Weights of a small transformer language model.
Size: MLP 896 tanh GELU, 8.98M parameters.
Architecture: learned positions, biases, tied embeddings.
Training: a variant of SOAP for these matrices, 443M tokens, 3377 steps.
Each number is 128 + 24 x the weight over its row's rms, rounded and kept within 0 to 255. Layers, rows and columns count from 0. The size above them is the row's rms in percent of the matrix's.

# layer 4 MLP up, 896x224, rms 0.217, rows 395-406, columns 168-223
size [ 98 111  90 100  92 107  89  95 130  92  99  99]
[[ 98 137  92 150 144 106 147 113 102 126 135 131 131  95 131 146 178 113 104 121  81 154 154 134 121 122 163 161 140 115 121 144 167  83 166 148 152 113 141 135 130 159  93 164 145 115 119 168 128 174 147 126 157 144 111 149]
 [111 147  97 102 126 126 106 130 105  88 131 151  82 139 125 169 142 109 159 133 133 136 141 154 128 121 153 113 161 116  95 117 135 110 106 116 100 149 191 166 115 111 171 150 116 100 108 154  64 107 130 123 135 132 120 149]
 [123 123 133 127 171 171 144 121 114 132 162 113 118 151 134 131 102  83 124 119 179 120 137 107 140 167 165 124 127 118 135 143 159 102 153 126  84 125 141 117 163 100 139 159 136  98 143  99  97 142 120 159 115 149 115  88]
 [119 130 141  98 110 110 154 147 103 127  98 100 123 161 148  94 125  87 101  72 119 159 130 103 124 104 125 123 152  95 122 132 149 115 153 178 124 110  97 124 108 106 162 121 116 174 178 126 174 108  95 166 153 123 148 119]
 [112 175 124 148 117 110 106 138 123 177 153 176 104  88 125  87 129  95 120  99 118  88 153 128 125 109 141 126 138 147 147 157 154 119 138 121 140 133 167  96 106 155 118 110 141 162 126  77 132  85 147 112 123 160 146  91]
 [ 80 128 128 155 139 123  95 141 112 124 134 128 106 126 119 121 125  98 136 110 168 125 115 135 119 111 126 143 180 164 108 131 102 112 112 115 104 138 123 176 137 153 168 174  95 164 129 118 126 105  95 145 145 159 149 123]
 [129 138 130 102 132 169 153 111 169 110 109 143 113 144  86 130 145 163 144 141 150  95  93 121 147 117 143 109 102 118 136 168 101 148 113  97 136 150 120 156 101 126 150 144 104 152 152 156  93 140 128 127 115 117 194  94]
 [107  94 126 123 120 103 122 112 135 114 137 118 121 144 112  97 172 109  68 158 122 125 120 103 154 137 123 126 129 142 124 174 139 132 155 150  82 140 109  98  99 133  92  98 138 131 118 137  95 107 170 132 148 146  96  94]
 [ 88 190 129 153 164 176 133 183 165 127 107 126  84 123 136 130  92 116 140 123  80 120 140 113 127  90 127  63 139 129 135 121 127 105 100 122 107 143 101 164 130 115 139 126 160 155 140 134 174 138 139 151 118  93 139 107]
 [113 119 126 102 108 106 121 107 144  95 126 130  82 114 141 112  95 126 103  90 153 147 151 107 127 151 153 141 130 170 112 114 153  91 163 101 166  98  93 150  83 125 100 158 112 112 141 114 138 143  83 188 142 173 100 123]
 [101 105 205 130  87 131  93 147 138 126 126 155 132 142 127 137 166 135 133 131 120 184 124 110 184 155 114 171 166 167 130 125 130  97 135 163 132  97 153 139 154 129 133 142 111  82 116 122 175  81 123 144 108  86 130 145]
 [120 130 127 104 135 101 148 133 138 131 113 178 105 176 100 153 103 110 129 106 101 124 130 102 125 154 121 128 111  92 110 153 111 143 137 105 181 100 110 102 112 120 168 108 138 112 113 127 114 134  95 130 124 121  96 177]]
# layer 4 MLP down (transposed), 896x224, rms 0.197, rows 395-406, columns 168-223
size [102 109  90 108  94  88  89 103 114  98 102  99]
[[105 126 107 121 138 142 158 125 123  86 117 122 125  81 119 148 100 148 145 150 128 132 134 127 122 134  90 104 133 100 113 134 165 146 112 109  88 130 132 145 116 136  80 141 107 126  85 108 120 148 152 145 131 145 157 132]
 [137 161 131 132 138 136 127  98 118 118 100 164 117  91 100 144  82 142 136 130 118 104 100 139 150 141  97 179 161 127 122 126 148  99 182 139 126 124 107 109 125 114 186 138 154 159 144 136 103 110 123 141 158 124  90 120]
 [120 147 143 117 134 156 122 152 135 123  81 130 170 150 126 119 159 133 113 138 143 147  65 112 179 107  98  96 152 120 151 144 132 145 108 137 134  44 118  90 142  98 134 156  97 112 139 124 124 124 108 118 124 102 108 132]
 [115  96 123 169 144 152 119 133 122 147 154 126 151 103 133 155 108 148 115 128 137 155 110 104 145 134 119 149 206  90 132 112 164  76 132 108  95 150 152 123 103 153 145 149 144 145 120 153  98 129 137  83 128 172 115 137]
 [158 125  80 116 132 159  91 141 119 121 132 106 135 142 145 173 117 155 132 123 103 145  96 172  95 126 165 108 115 150 124 141 134  96 129 127 110 156 139 124 101 144 132 113 109 154 123 116  99 110 155 151  88 105 113 136]
 [148 144 129  90 137 155 183 108 136 129 113 169 107 125 146  88  81 117 151 144 109  90  80 111 113 128 131 150 146 130 144 109 124 115 114 120 149 111 100 111 145 103 133 121 138 182 161 129 137 146 138 123 165  96 111 114]
 [140 127 137 117 120 112 132 106 158 179 133 132 142 140  91 139 116 100 117  90 124 116 121 152 173 131 126 154 122 162 114 113  71 152 140 133 128  99  97 131 169 154  98 120 139 100 150 128 119 118 120 183  58 109 131 138]
 [117 110 140 145 130 137  98 144 155 162 119 154 158 162 117 151 141 156 146 115 148 106  79 144 173 155 142 150 113 130 143 105 107 140 105 147 147  98 108 143 140 103 117 133 139 132 138 144 123 131  97 131 112 131 106 181]
 [148  77 140 128  90  90 142  98  98 154  84 166  98 183  89  79 162  83 113 104 188 127  95 161 118 154 145 126 101 125 138  93 115 127  83 140 124 122 114 131 125 154 137 120 166 118 120 165 143 147 118 148 107 173 116 146]
 [154 119 154 115 134 109  97 117 129 126 110 130 141 164 105 130 125 133 120 177 124 112 129 114 112 162 137  95  74  69 140 155 135 118 149 103 129 119 143 116  99 145 168 116 115 102 134 159  93 122 158 117 112  61  92 112]
 [138 147 129 118 115 151 128 117 111  93 126 155 126  84 195 104 171 144 133  90 105 128 123 123 151  94  80 129 143  97 144 189 154 104 130 116 186 113 122 116 117 176 135 130 177 124 114 168  91 115 159 113  82  93 159 109]
 [131 206 150 113 109 118 130 150 146  87 171 139 118  82  74 122 157 147 153 125 124 150 145 147 144 137  85 105 161 129 163 130 121 131 163 126 117 147 188  96 127 114  88 149 127 133 156  99  93 116 160 102 147 106 141 132]]